Each number is 128 + 24 x the weight over its row's rms, rounded and kept within 0 to 255. Layers, rows and columns count from 0. Numbers have three digits each. The size before them is the row's rms in percent of the matrix's.

# up: layer 15 MLP up, 1536x384, rms 0.0622, rows 1307-1435, columns 288-335
# down: layer 15 MLP down (transposed), 1536x384, rms 0.0583, rows 1307-1434, columns 288-335
up1307 101:131148148124134150140128100107178101148165122103138103166164168109120138166091124096107144135104152124133077172145079175143117159131162134163159
down1307 095:147162137136111109156156135147140111110141132114134148098124113101138124098100145110110111135171169140107127121149089097144091125069130159118165
up1308 099:087180132173137117132088094151106113135124164148130120139162127109110098143152130127147166145110151124089108121134140126132135136106107151132108
down1308 096:122151084146158105070148163148125124114128166102143104127173172138144148145156118147150117104115094134160179124123136137129136169175114119132132
up1309 108:103143113077098135123124084133123118128083161159118141141125155086110137128153139090143121146150160118110130123156126151154123121089086097116136
down1309 093:104155134121105114128104142120179129109121105137098122118179121104126089152128137138164143147172148150137109100109138154128119097141087143124100
up1310 109:157135105149108167160132132093128128147105134110064181124142119104123130155115155149132112142162134100136146140165113159142107157173120134116144
down1310 103:105147100109158119150150119080119124160124112096070158089106125124133127091126171163081149156111124103121136101106109121109075114142118146148122
up1311 092:110112124146146167114173139142121150091162119150132174127134138134124141126172118120132142134146109156123126161169125108099104132127097091128132
down1311 094:137101135130083089145119157120103133161172135133106104127124111083143075157129091126140107161119126132148131160159105092160126130096141109125136
up1312 100:109136090125135113111104134138133109143111123162167141098131128154115143127121136146132147104104112118126116128142131143122134157174112139105109
down1312 103:144127102112113124154134125115114112134086136135095159156133129107133148166119151110109116098118130165145099089129103120141131158104133118126139
up1313 094:102124135136137123156122117132098104154120131131144067119132160124109112145105099169155101123161141163146155137113135112128157135099151114132122
down1313 094:115125122175124145108106171096123125109135083085177116102174086081087074105147124128123113114131137097171126137145092095101143103137098137106122
up1314 105:124166174125132162111113161138133130123134090142149062080132144126131122129105123088094129121119130102137127175125109116143131146161209131136159
down1314 100:143141122140124131114118129089133106135141155104127101083124104138102133123064105176122113116111121085094167144076102157083135123095153149143145
up1315 093:133147120157102113170115123142135142122147113177121141127130144140117122126100149162143130095152113144140131114155098129168115113097081070142170
down1315 106:140134158129155132153088168128176139095100124082148162105069166116123112113110128111116115120154133152153148120129148126125151132105154140134116
up1316 103:113144109151126186091113119134091132116129103111151133128134117109116114149103127108099099103111115123122122163124182166138178094139137093085149
down1316 102:186157177140145144178118085107161103124158174100131107147084118115139158115118093101098115112132160121146104129101132172123127138146143139120136
up1317 099:150104121124132135137083131183117137094110112088151159170152121129125146080134141107141158129153105110157116104138127110098113103110110109161190
down1317 102:162107143127139125160136122153124141126115141145124158139126121141149139129174127127159131126107105124129109150149157107081087134118122162154140
up1318 105:141135111096144118142132145135123189137169125182119134105160143115135052104104129119123164164150112100154151183142138131127106139144157129126091
down1318 103:153144096086082147117165140128073131112112129138108097134137134080124095137166092112156186085148120114099131132120112155126118161134137142119125
up1319 104:120121107110129164140137128150089131133124110135113122104145100104080133147124161133123133199104142091115152167121145131112163139182079109147094
down1319 102:142118078130075139079131148124128167157129105152138131124123160150155126158130147125119139134145126131133151145149148160132138101155165143129121
up1320 101:120142098117121178159107154165132180166155117093115147149118120149140110153110128115136141129126118133146118142208120168153133169135133155142093
down1320 074:157158114102131089128148173135143150110093158115123094133123102118122123150168072140099140131132122114160105091126091152150138095127134126079132
up1321 102:082129112111130133118128121082090099096099104087113114081111130103198109117105136104117140145080125148157112140066091150129127087118144126113137
down1321 096:160141124143087112136145117140115167099175098097127092070113142163106124130110118067142124126146150123109186148108120121164124157045105115094115
up1322 101:141149140111061132086153128098109118153122118144099142158116127090103149120121126125139146170135138179161079140113130122130131128075090138132125
down1322 079:144077124122082114111122126107116113134126074165094164167139129118116129103132106107107145098107150103111116128139150162104139133109138133151174
up1323 093:098129146147107153125175143110147171101101114131184124133109121134154121112163127120127086147141062119146133145133156121094132143103112133078115
down1323 086:128123168142150111133122108119114151120109118110143152174077137103113130120143173149126079131123122151140132124082175135128113156136110092116107
up1324 099:103125160159118137111127164142134136149099137113107076120171097091125141115109137104103104101160168136135147090064102124071155147096133130100099
down1324 087:129160109153114152114137153149137115159149168101148108125148163145115139112135113142078120130097124098119143129142130134139141147125140123150118
up1325 096:130126176148123116129111113114169128096132129135094107109131120074103118149105136139147100121152108092105134126111101104111153132147119127157060
down1325 090:145137129173135099148186094132131149148137091121134139086099120149131162152097093181170115134137119133128083133115154144123136106153131079075135
up1326 087:105092119099153125129145110103152174109078147129162104120110124125180115139139125141110103135155086133123097140160143140152115131114136126120118
down1326 099:162175122123155123138085118129143069137088148113138136131123158097122130175123116165127121106145115135112161124120094103101115178095123139143111
up1327 101:093129111112157097124148136122137136112161085125150103124128111152144089112151078112151118177133127134086116157126115125128122151156082111163189
down1327 129:145158109148138104071132151117100117159108145128109149141114121158131122144173129144154132127155057085122118146125146102122151116134122168161138
up1328 102:121127145132132131145150131076157128175142085132102098090169127131141127119125091112105118138120123143142135128146117168125121130161161165175129
down1328 093:136159116136162141131095152130158113138165155127177149112130130125142122130111119179116146101139117117183120151112176103118101167181072144106137
up1329 104:122135102157115151122103176128091155116109158096170086118154164105119160138105098110133117106128112130139121137122137144085138116095163112082115
down1329 108:139131161113171125101112108119153126149190108118124134128134137143149136138129124155140167131123147145178139123120144188116172117153137121132134
up1330 104:098175103107148157160121148106151167109162146134153131168172085158084117097128120119087171147114118161128155158128147109168124131170176100109096
down1330 095:094148118080113118083147106133121111155132155103129175104173113140101121113111115172148141108145113123124132115102169076137108129125096159098161
up1331 103:146088064129155166131145121155107123097143134071116148138103117101134134110119135120117088134151160144150168128087092137079116128087129193131119
down1331 091:104074123112158156156063114160108107124132108119173129108122123125133139113129108095112136118133126117118145125133112127154110111131120191138102
up1332 097:104162172134120119139165152115157127139124127117107113098135134125161082131143105130138116141146138125167120141103158153088133140092127107112143
down1332 087:135100101137154097144093132148141144146175098114110104125151138126164087094154160131098114101113087108150138115089147114130146145150093162172101
up1333 100:178135107149103132161125133115100159120151097098132101144096132085133122151138092102105126111152127152145128148104100153134103079146134119087143
down1333 090:139139113163161097154145114148103098121153122118083102156106098085095095098123112133104140111099105152139112125114108111156158125139124102105143
up1334 094:121168154142115121115119095131143155115114110135107143107107133112118143116143128160148141110140133143142150129112093128161157164122169121160102
down1334 088:123115138141130073131160143136161132080150128149131105154119150109145139170145103135182075109133159145131137153142132108092161158102132150097163
up1335 102:120140127138135110132169150160097136159127141125111129128165132082103126135137149128129140125137119157133134119118122155128113149159165127122124
down1335 108:159127107140155118163111136176093143103077141125113178126122106094109130128181119132150132134145147118107134135185174124120134133138139134115124
up1336 102:137125103115136101132131127115159103147066170141130084108124148130146125156133120141099137119146090153101167092125141151181123131133159114167162
down1336 101:201097094093107127132107137135152105141139119140151187121118117110145144121132147104134136147114088145096126108109087151104129140121134148110173
up1337 104:148128142117142119102096131126128135147111121128140173131126128153118128125155119132070133098090099121116118140117140103160080087121139156143099
down1337 106:103170147160150093103143125118114130113101114118127158109127121122115121123154070132133103140090182118097131160109137129126134112122146121145115
up1338 102:138150096114125105122129151120124176087131114099117130133110139142124105122105103154124128124111174100162116153143129134166102113137167176156148
down1338 081:084194153123121141143125096129130105102104124172138154157133132138155146106116155100110152113126126124126112128130143082118133136105141163141155
up1339 095:092131164178088120142145089139147129113122126080136099118121139170129155111137141098121164170170135141130124115162117132145155163123167108135117
down1339 091:128110149132128128127183128123179182164124108158159106130113153177165148154098114135144100091130118104161124106081114082120137111102095143126119
up1340 101:134118138130079132111100096158123121135136106132146124110147158140097131147075144101114106161139153141086125120153086136145131134133191113123125
down1340 080:116156119145144147133156109128162115150121129141115138105153088117138158119142151142133146126168129080130088104128113128140139131137124158122102
up1341 099:103118110179127145092122146168167120164098169111133131093126111120155145130084135116103113041151122120125157130097128161078184121151113158128120
down1341 085:156155110116150118100132163108117129140112099128122100126137110104119117136107155130107175124115155086116152128156130122137093159162132118135085
up1342 097:123152155091123169151121081116116180130191121138124152106140147116123142118103174146099120114123097121121114119123140127147112134068154157156129
down1342 106:118146102108146111147132133100123125136083141122113102150135101109077112120122161168145109101071149144168161132127133131138148133064132086104124
up1343 099:071102118081141094157083154122191134142129142119097124116124114113075160175136110146102164131089145163122133150119135084131116100161170083093138
down1343 102:161146075109096097122140102133130145159149144118120100162132105153142063128141144152132145136128128144115157134102137124108131142116104104134097
up1344 100:148124137123065084133134136135135114195107123124117163105162109106156098147129170136102142187159096134161138167122143087135115119124144135107117
down1344 073:102137100128119128113148121138125154096135109145138122135147161122096137141157106146088153128137147141121140122086120152140131150144125155149115
up1345 101:129127064120102119105171184096124099143128093136114102121173125055138154117123155118139124122176129143148167111130105114093124145117110103145110
down1345 081:121100143121115130070081146116102151095159147155141113146130108086119149135111155112161133136156113129090154125200082104167157121089140149119108
up1346 098:101169114139046138136101112131122108122112153111091113091133138109120106098149124083111127093162156083129110077144097155133129173089143100130165
down1346 110:156159063090126097134125195118146107118111118142135123139132110174112098146142129141088188112149135142110117169159054131119143084107126139149139
up1347 092:121118141091126134133121171133133109144120122134104130091123126110123120128102148132139106135122166122112152110116093183089126114101164151111164
down1347 098:148080138162115143128137103145099109133163115182149136146104121142093113153124128129148147092134084109101102181147136137136123123128143128109120
up1348 104:137141133151116126139119126061107099180136114163086129114145090073095154117151164101112158084148135109094114178133102162134109126127114107074104
down1348 088:137125106114120126101125144145149130110133127113116087117175129104109124122139096072098123091182132158142122125129174135131154149135133111081135
up1349 096:148126106151137086155097093186161108161131123159120131086118112110161112133094095145107112178129115088142133136114114113146110151092064143095128
down1349 099:132129076150120118138107105138089119109158090101124101174136157106090077133132165178189119150129178153152135137141133129103112148111188094163136
up1350 101:090146125144124149142119154114121116122118109053133154177159106106130170138151081105163163134132085134158117130121134132141136097104118101116116
down1350 091:142176166160151109126133100174100130151110152141149114093140156134155078104130100096124153115096122155120104122131113164114143148106109140144145
up1351 094:155143149100104059129117074124148190098098129125109096158134088159109157115117119102127139158123107141123139144096172141134193152134116151179101
down1351 088:152099149131081114123153140109152077111147104103130135106111137130123113125153074145108133159133116126127169149119156167126137104098156118105134
up1352 094:128142158079141105136156140138108097091110147111165095126087142129126166109100120139154152130089087142123107119117144133128114120204090125135118
down1352 102:103141103096142137181171102099111141138116102124150124141155119134110120097152123134129146081094113115088120123137124132139132112166149114107118
up1353 098:141137113135111139141165142122114083145123107098133117136152129171156142129102146162147098161130114148167066127092117137147100164106090089132074
down1353 088:119080157115113121118133106169139125119065134150144094119130134124126121132135151148138159132143172130137130125138116075151127123084125142105116
up1354 099:092157190126162104153138129103172128136129135137110107104105120067126085133112163085126132090123108154127114124132131127128138150139184129089125
down1354 098:129071134122081128130124130140136093115159111133149126142055107156111075119170119143113148081122150142139115157160068114203140132106138122193154
up1355 109:104131138098108075089131129088147084121173125085165176148137136149140122138153119191088128118128110128103087071115157166135114117161145117132150
down1355 104:094119141099128114130090093063110136144127158116135103133098157152121137097109123135128151130140157129144122104123141134138151121172117124130124
up1356 097:145094149129104186140109130126197143115141155097136113133091143148111110087137090126134117137151126110093127123095139138158117156110137137101122
down1356 091:194120132137161095085083169149086117127124137135143174083149092133154118089149135118113138126143128130113135074134123112115114116141100101136126
up1357 104:162135152119103099164130111096120140093125110145142095102140172128189153171122129129100110116124136126134140096110125143160116159132150104143137
down1357 091:110123088117115164127105073115135078106163174123134169172139117133131097140141106130122073158139150115118146157158118144109140144098112155146136
up1358 096:150152174100120113123069178142124140111145110122136135176105143111124103137169138147103120110102108105077131138104105126157124113128152081117113
down1358 092:112134168178156129172117149151143152119134131135106117150121113132088178159132088108118132094092147087163181133113122139136128134137093166148069
up1359 104:138131121141154093119127114157129098078126156083152131104151097081133156113116098107128094106141132137089116139112109124143174155133134109158085
down1359 099:157115159112122125121123084122122115132146120190155168133099140108130107114146150093145120146146095136111123133166129102111147144106137151139179
up1360 099:084126128105137148150118112113124116119119125131103118157131098137124151115105126066163130121146170179119097138095149154129170123117131119127149
down1360 113:162128117128123168089096123171158097128162131139083132126126178108111166184131112139138151155124123161164144146134112088115121107148180105093135
up1361 100:143140171140160180108117163144113122126135140124147144138146112118113120105150100125131084097139125173083150099109093140105158177089132149103093
down1361 115:093127172099117148133115143123116137152136128136132123172149097113104121130161106144133145173136169150143126150122128152167126132116109157129150
up1362 093:111141113148156132083147136140130080111141143103090111117142097104165153145152090104110107108122151128152139161113155136109133115157161172164108
down1362 100:112161147121150108111153116113150163125122146150128143138140126173153094138147179089145120121146112089145107135079063140134097105134110119107111
up1363 097:130191101118133138132138143136162060142157159082160111123129153154140151109098146147087154122097118144091089119154141116103144143111125104111072
down1363 107:130120123130160117152126113142080123118146110148154154133131119128121148140127125147145125134133144154131088111131078156166065115135143087112126
up1364 092:076119169146109138118116168160126077194153119115127118173098184155175108085136105104120110163103080130123138139163163113156117132095072150132086
down1364 100:142145056101142121117123137115097110139124108141167173104139153124124132106130112138145130102149143125172116103116113156101128145129139132146142
up1365 106:065140162088157146158099095163120117124141120105154136090143123128126146121078142123109159116154126116116128135162126143101133126162173127101126
down1365 108:140124153109151123109152149115148117111128116077147123093070144123162129146157168085103118112097150106126090148129141148130118129132109145113137
up1366 110:129173110171102117092187129123064146135134090163151110127127126114173146077148139123101138107114102145145124127164123116115092143148147198133112
down1366 108:132132170168121114111134125176126119111138072168162092112088057128122123085082110118125135102133127159116156122186131111156117084109110160111135
up1367 099:106160151109136107121125097163139139125125108139156143155137165160133070145118127112160124138112092134107118095107104119134122111140155163166115
down1367 103:167152114110130121128137110086115131135132126118152128140119122082117107128156120146157134124123126130136119101073084138130103101135117098109115
up1368 103:124140117171114122106140123088140140117140105103063120135121115094095189171116142149101148099116145146111127130079174096120121130151163153129090
down1368 098:190151123122140139147117109130100159152113163144121088119126106093140102152178125127143120123152149148136111133099155178153140114090109149127090
up1369 106:127125141135100157116107138092118148140150108131108121125120178136084152150158110150128149135107144107168122073126126109127147140112110119152072
down1369 114:154127168110087133078129124095155122140152173128096158098073192115154112139118076161107108131160121147139117115135122091093138133122098120179116
up1370 103:092147134125156147140124112151148117137111098102145102142152142136112099112103150139126163176178089105131141125157158169168111123146107129182131
down1370 102:106105090113106133148140146127140128129102122088152084120150151147182139127155132116090167112127143136137132114141088067111165124158139100149121
up1371 096:101121125180159117162106113208063143132140103126136162156105168114109092132115109152148173114135073106089136126127122118177111122120162138147098
down1371 087:130090137117113073140174129109102104123190153093143102164135117118110109126168174145156102141158158136098123084118147107131131122137154080127115
up1372 098:069125139131122114134109115133145099155109157110137148128139124126142120140156183161122144158126089152112141162079155135095134115105135107118118
down1372 128:110123155105110183122125152149133076155120126091110161107100098162132098125103166127122105128148135127115144124126105130145120162114132152130094
up1373 091:110114119144109159143151146125174140114130119136113137132132138088174135135117124139102117135110093118097119117082121105167118144110154127107127
down1373 100:199105143139120145110135156108151131140086145130110116124123131161130181146109124131153110134149105142165153129159132149135126140096109178142146
up1374 092:092120150129114127140153136139161105161132142129110125101153135165161124126134110133074089134126139116127144140098135131151153174055139102085115
down1374 107:134162137128123118150205111117107104108150104139124107121144179080093134140147160147075130123093114103135129130127142103074080151164139162119165
up1375 089:099150120151092092161107110150132145130100142116122104048129132171128146152115090127122106108150112126140084134117154136140104174125122092122089
down1375 105:121098117170117160134084171145123108086140118127171100161128118086147165117172123090159141158107103133118155109108109109113126130114178122123144
up1376 101:108143133140070117082128111098129156098136133146141119149149105101148152111133161106116132164156107162117153108130142138088152083137160153096156
down1376 099:150146089140119126160128139132123165121127120075119169094116118092123101137172147099152141116153125123092140159120129137118146135106165187151120
up1377 093:102088141143159110099111109143105147137126106156149119097138087127130094088129120135104145118142112124113124153131106148117176116109105117104171
down1377 108:134118191131138145108151119134113136078122091126123101112108116105129123081145103116131121126101156126111114131143144143139141176134147142144158
up1378 088:140142166107099133135166099131104147147106130155118123116116113134102110146074087106098202107124084100140163128126140094126085125113084129109139
down1378 110:140100128139138152148102145145131124120170117141115093137157156095180116131113162200165127115078120100126128106128134156144123163097148127149142
up1379 100:139168132136179115151131143153142148080092164130115124178122127134116170094107129119154157114054126148115116148077135152099119129127112116104120
down1379 117:157109129127121118104115160113105121094093137164118142122133111170135117121125113141095090105118096139119109135130148162091123100085121103139173
up1380 102:161160129150100128127131091109198123141140103109151108144112155178153140167107150119145155088128112163109120121147128126153112131170141145144124
down1380 097:171147116152129126106126146099118162149108116132173122149138115138134082108080119155153108148115130142114147128136126115152114135142099137161094
up1381 092:115092115163131139117124156074118166104143135140144107140156106148110152084094114121138104166110102141152140130112140118073126126137130100114135
down1381 077:084158127086161127148103115133125123135132125146118156102096130125112156142144120121117140153127124077121150111159156151135142124153128190134128
up1382 097:140111145123176110101152084154134131119144121129085132145121102129132143143134081106134144151096148132134131100150112094118136136104072111121145
down1382 100:101146123113122121146096113101129141128103101132154181107116181112109156129156111144160146100198156136083187133096103166161160137156142123137073
up1383 094:112157098090136143148107110120103141148106126078138137068141152086150101125173109143089138150129119142112136139147108094142141128097110088154151
down1383 099:100148102146155120120152129133151163115131128096114163107129149112119156165163076115126090094152098121127117098115155129159147151141160099128144
up1384 100:145114104132143154137146079141149115137132121106104128152124126116115188110146157114125110124133164112096098090095130147120171112107152106094111
down1384 091:127151089140151136132127128102104130092137124132167154142128152156148112070145113114149151143172110146118065110137166145123153113153129088116155
up1385 103:093121148124123141150164092144147143106139122117151128077073107191081108117138112151084121175133150113162148106126097119157133138140101127149133
down1385 106:117140118092175121121148104095139108146107111138085155119177129124123173096132114113157164106146145114128125112131147128170138116158103095133165
up1386 099:125130096096139132143145128087137153123128147142139082122110141109133106116122117094169106158115126148128169095097082150089105104096086165151116
down1386 095:127117104125136115101128125154153104160135123086116107158077133120128128138129123135117120159113135113154119164168121128098144129151131104150098
up1387 102:130159117133116146131086096109128116160127109128126142115107126123159128118142118107119143148108125140060134107151142152111105170116155150158120
down1387 105:135108168158128132126099107117087120165125155081130083127167158123145149143132106096117078130133136151121140092152167106128123142131115102133119
up1388 112:151156158123139101106171160117122156133138158082141158108132108077159146106079129172119149111125141171107096161107133129140123149156113122111162
down1388 092:125127143121103124093120168135131108137159113161127109088138151125113133132155168119108106118168099149107191128144117119111144119149147113105129
up1389 098:122177123152137152131157155101134088124148149138131113077172129163173134138098132090150127129126108123118113127110119154157154149113120127103141
down1389 105:117098128145125102143106171155091098091120155126129134103106153104144119085106133152105165114142139129099120106128116123139143156130092143127156
up1390 105:108113106140062121122138114094146126121115139123126140141113154122122118117113180143143082131095105106150161133110144123133110107118123105121139
down1390 110:150104098095101124162109100118094128144126135105101148156131113197168087137146123127148082097136136144157151135083138118111114109115113125136144
up1391 100:119116119153164153152138135115167152136062101091126156112164159106140144153168126156116145108128101145167110099114132131099119121143146133161127
down1391 107:073102162133158105117125173146129149157105171112115100169161139112157108102162107125099125156117149154133132108099114161154121119122155143119159
up1392 102:159129110144151169163134145146105153145107116150097156147107120153130141112133139141154154085127130136135138198175159148101117150109114142089129
down1392 095:129098137146116123092118110091121155111103171115125158189099184083122122125119130154157171063089130115121139131127099119160139129102136132090108
up1393 096:121147135085131154145103108118117114139087114088157115103106087131098123119182102161151051153142119103132083142185099109121115173159119115111119
down1393 095:149121116113123104133064144139127128166128106103172148140147131116130152116142133188113118160108133087119106141170130114148147109127152158152126
up1394 106:104087178124139121153085076122116157116141110128134142111133136155134141131107117132083135166141135128115123147156134128148140089122122075134110
down1394 090:091162104129068073136087040132119124129107116130134121123111136130136132125144150124136126163159123125119085127132107153156171116105121162153147
up1395 100:128091121132119147087117135123091110093160137112111125107096090111112135122090076152154142152154139121153112133099128136153137110085156167123131
down1395 116:120083137115152138147169117154119132121144152088105087139156126107087116128089143130116112118154127144123098133126109121117111112116145156110140
up1396 097:111116110092128104144116191127148094131139109089086111068105116155130117161139129097153093139168143123151108105112109144127086083127115093113129
down1396 095:140129170160095141160104122133124151125084145138134159113102104167116173134152157142120089117106116131137148154125186101131133099170096135119130
up1397 104:167119195123170118124139149183140107076103155171106109123123164100127088130112109121143127114129153140164185137111163112116148154115142138126111
down1397 096:158115138155088145180153146198124099098164100133130114129127090122120161122148088161118126118131133136176143113133110092105102125095115120110127
up1398 098:118097137066160139106159137084110128161109135184107132111138141143099125124100119146141096082122141107089127165121151102115152118134151141131080
down1398 097:118170175160087112097125133146179144139115111142143146142116145130102133153125133105120146111119128145111133149139142118143137131068121115104128
up1399 102:120121094099137118136115146124121160093155106111150105097115115053101127140110163137153114133159154160134166137144160116049122178090159128135122
down1399 112:103084140135170086098114169110080170132092089140121119132133112116127120102121095177122154139155107150140188140150135088151114157098147127118146
up1400 106:158121130083183110137142128146149102130169145145124084092118124110138097107106124084129133159118117113149152106114170105149123128168179122096152
down1400 104:117127152124096131122146105158159145127093118143180139090123095151114156105100110110102086109151138145160130146119118101129093077121145104093160
up1401 103:134112117128095135090122127145168126104120097163105144115142142149122141126116113147155137115139133146131125141143161119116117136145110106098119
down1401 114:140113146129081101141133111148114122123082162101124138121139125116105126118143117142131117147127106107141097126186152156109141119154122141176149
up1402 095:120161090101123128134145146137135107104139143121133153099140116147114111149150110092133112085114132153105124138097155130111154160147129143140110
down1402 100:085123089107143131147126117130119177119159126151121119101107119105110110125109136112148114138133142164127105162098120120158122129144135116159117
up1403 093:126162121113176108131139121097134134087151131107116100116145100132085121090109145119127155145110095138091146183098143125141138145182126148128132
down1403 108:123140155108133123147146126160132121099125153155162188158089132128133123145113125103123133101166143130147139097161109118124144132134143121130145
up1404 095:092130158116107166137120115145142143094087121142124131138116155120163149148128141163125094106118113129085117073150096150152144127140172151134122
down1404 104:135119122134103118138133140123116085105174127146121088145145142169166158121120135111116120118103135097125076133107081156133110138121125160123149
up1405 089:150124144151143104111083096107139132144122116122126140108122115134093185127099129166126128098121128116088129134101103106145116116129182081149126
down1405 109:122098119134079124129151126085144151094127097107171143125111124049091112126144100078125107146115148148134119139117146160117112119150172126123118
up1406 094:176151123135179090120177129169166151119106115110122161127189156161149155144133111091180101156140131117109120125097104153141154138071147147161178
down1406 108:071118127105151123136148129116144101102105151112161117156158111122129160134110139130177150114110151126132149126166093129136117144117101133154180
up1407 098:104150127095126107139114145110131129094117147076129085132079110111107080095109105121124146173136182144118140127078122135143176135130144120147116
down1407 104:115112084119112158116115127107063099134124105131180127167155148161140124108140150113165153150109144172116140132178133141129087114149157138136166
up1408 103:158165163142162124160109143135113136156139083118120143148120074135122152098122085100109123157119109155088139128110108091120127133101113093161161
down1408 103:117098083152136122137104120124172161184139129143122152154134089172161168091111103138129131122105125113164149117127128128127162107100143124152123
up1409 103:107158145136129141161109119093127145171100126120139193152138107101134138152106100117112089164135161154142148102082111134145106121174138118175130
down1409 095:095105127124139167094118117117150176113139122130164116156135092160154130064104113138153099167107122165097079131078124131146099122148099144180178
up1410 100:116177139148117133139183172119149152134114126125129141145162134156140118115122095149132109147126198109123098179127142109107109118111155132123137
down1410 120:132114101126094152134121132118133139157160109148168127141138121151152121124108119140159121138146126132130069143121130140096099091121143135144156
up1411 101:117147118115144125157117165111166131111137118138124148122111150113129108088106121114159139142111085162135144137139128169158135111117158134129118
down1411 100:157149121132138088129145168135154104147136119165167120140139117140102108095147147093151107113111136122149132142122138117140140128135130086109113
up1412 094:129113102133110109089181108108134130150143137137103154146064150112187150127128106135105099158144118140125115115129124089064136131118162083120098
down1412 081:089184102136120154133110138145124117140141139118158136174092099124131134141094101127121134123161103161092108127122126153128159115144121142148164
up1413 101:136141130103115109138112153132138085122123102150095074093132102086121088141141076135152150145107098125123126111142107109103177181138128143157145
down1413 099:110114100128116126140157111140132142124091150115135130138126122081129081132130143103083110135075117154101162145138091120107152081132137120152101
up1414 097:167111130116153103109095166129142110169121124173141152136169129094128158152135136133128164134165130143140120155093105114131142138127104095168142
down1414 092:099117131196142148172131150168123116150142105119120147133146175134135108105092086105112205136112086095132133192146170154101152092134149137149126
up1415 098:125136112161166110127149092146122089151099140128170142083136138074156112101121118160121133155146136137115134176102141118143145158131112117137151
down1415 103:099131115132099131121107131157114143165117118084104125141087081164115102109109144129143142162144135117157119136153102143091174182129114161130176
up1416 100:125157112101148110115121124138115097124145122097140113170145120146143115158116151105135136143102107141115157137150073086172115124160074158123137
down1416 091:142102161140137138124118120134120120124098115177137134108125077111155141156149135140121113100175104136113125146139125133106121086116133123148132
up1417 102:160138122108139117155089161129161162101147067137116147099183175144139123155130135138088131088163150143137113145110147153101130113086095142162109
down1417 084:085119145166163108122089164116127146112175110138095114138155148127108121137124133133144131129129122136153131149146139091141133118124128152161103
up1418 095:142112152146161110129132172164108129122105155096103106123102153144135166144147139163140099110136109143133109161121136132134122136164144122109082
down1418 100:141130128126111144133127129149130106174155105155115137135158123131107144155159142105139120079103126118129152129131127120129118112083161159114160
up1419 102:147142132085121132164160093150132148128144120083166112099124153158145158117139113147136117088161124112124142118142161103201168111107122143148141
down1419 097:111077086121098110122150107173192126103091145049147147149123179138175133103139156142109078143108138134138155116148093107124135132123120130156124
up1420 107:152096122135102115137122134173137153123107143116111095092135133151143084122130136147148149146120093115085100196085188150129150116157090109078159
down1420 102:145146126138097181102146098106132151071127121110096112141144129156144109179073124139154158160091143155103149116106163101087139149113150143155114
up1421 108:128143117129159114118145126142104126165133161155136116120132127157160125165148168089169099068142122134164134131088154114078163139136114136191147
down1421 102:126136132155160088139151196109184122166127104118114088087101125099134051133140153127153088108137121114135095098133121164083151120134090132120130
up1422 103:140128145107104125121140117120174137135138130098154143129145157099111120106110097144133130132103178140120136140104114138125100103106089105106111
down1422 085:128137139111142150139132147129166092155136099171167122090157118095133118157073131130097133144141140103077127109117121101119153120113101117101158
up1423 107:140166142140114122108119116125148088152092117112122143067122148130126123118131141175135149159135125124122139152118093147167130130125150153153150
down1423 102:115115111176123104128151154141187128147148120090145143139094122118106119094124131187138129175149141113133141170116125169139112182118132146094123
up1424 098:132120130123181100168101102127135167176124137106150174100108093108122068135118129108133135076127152105119129093128121131099165111186100127119139
down1424 102:126109111135108090171156143144112106109148136120125124124131136135140143139097153110128091099157108149101148158107160139124138168089105109140162
up1425 094:138138134102150110149138154091152140130148080096120132122170132111123168139120116091105145102140148108160118117108153130150123181095145132149148
down1425 090:129099165129097131151117087169138150113103093136167118157120121179117147132129125128134116124083116155059135126089115110149116100110161133149140
up1426 101:132066159131126099153090109119130120147147120098113139150132127134113157125108118120062108117134142154111107157125187156105162134139141082160110
down1426 101:116133109113136125131122091120081081103125134084115115139103141134101124127148117098082143113107120095160161098136122125087128147132079120111119
up1427 093:114110102109153149133111088109134106118111123157126118082121181108085126101133100139173135147111143123118132113113083124150155129107163117127090
down1427 117:153157096106131096124115171157188097114120143144115093101121113160085095131158144153150134157131133112163125112076099145122118146103152120126133
up1428 104:140151104081090134112131100121104127160150121145120104133161115111135119151100112090143111118137136140123074156112150168185131143120056108107144
down1428 091:126161112109126162125138146124167163102131123164102143136166128121136132108095106094147121190134128179151158157163117139131167126085137193085160
up1429 101:133102123066187122090106151091130112147112134111090111167112125049171118112076140121156128121104125087143155115117138177140114105133140126150141
down1429 097:171134177117145172102176103132127098151130118152137147105140121070153095123063159129156144165117102122173140147139123115147151166105108129137119
up1430 091:161164104126125146101112097158135077143086116151089191152129098093087190082108134140129151138116143107188159142101135124125124151142138115104113
down1430 090:145156121130123114179144157163131097127157125106129097115150134129108101178161112152171098169122097164152107124103109135101152151113138107115144
up1431 103:127117096157137101143173124146123086099123127116146117129152104146112125101144115126084102113104090157141140136158128131094164156121149098071112
down1431 097:140097120143096141113154137126151091150162081148127148114162145137149128145164130155135157135122164128121103132121099112146107111147122085079137
up1432 103:100130134060143124111127098128156173167155121083119085119132139122143189144095113105122107092140155151145128166122107109100124126138129147083147
down1432 100:151163144072106124159138127132145134158110143111136121091126132128146177114123105166127143096126101143129141138119113121154158083149141108099114
up1433 098:180140142148104161107151115119118106120105149074165115149129145117124117111129120137138142142131168164082139147123116096147188112134151152134096
down1433 098:112109085119094152133096115117102097124113108099137131134111132143116130125102122110147139156113144136151131086117090105148139151095186104175120
up1434 104:124152122151110098107105139121146143119099131134134081113105143114102112115184106163144177127183151146094133124096126118128105137143089155127116
down1434 117:113144107105108111132109075156077102168094126150139170091126160157115144092109148185131163140129149145099086108113148164114156146123143145199138
up1435 099:101141123123135092092141129138117102078132149132109128145137140085167149104166141144142154163108125147132145117121122114111134155102162107117103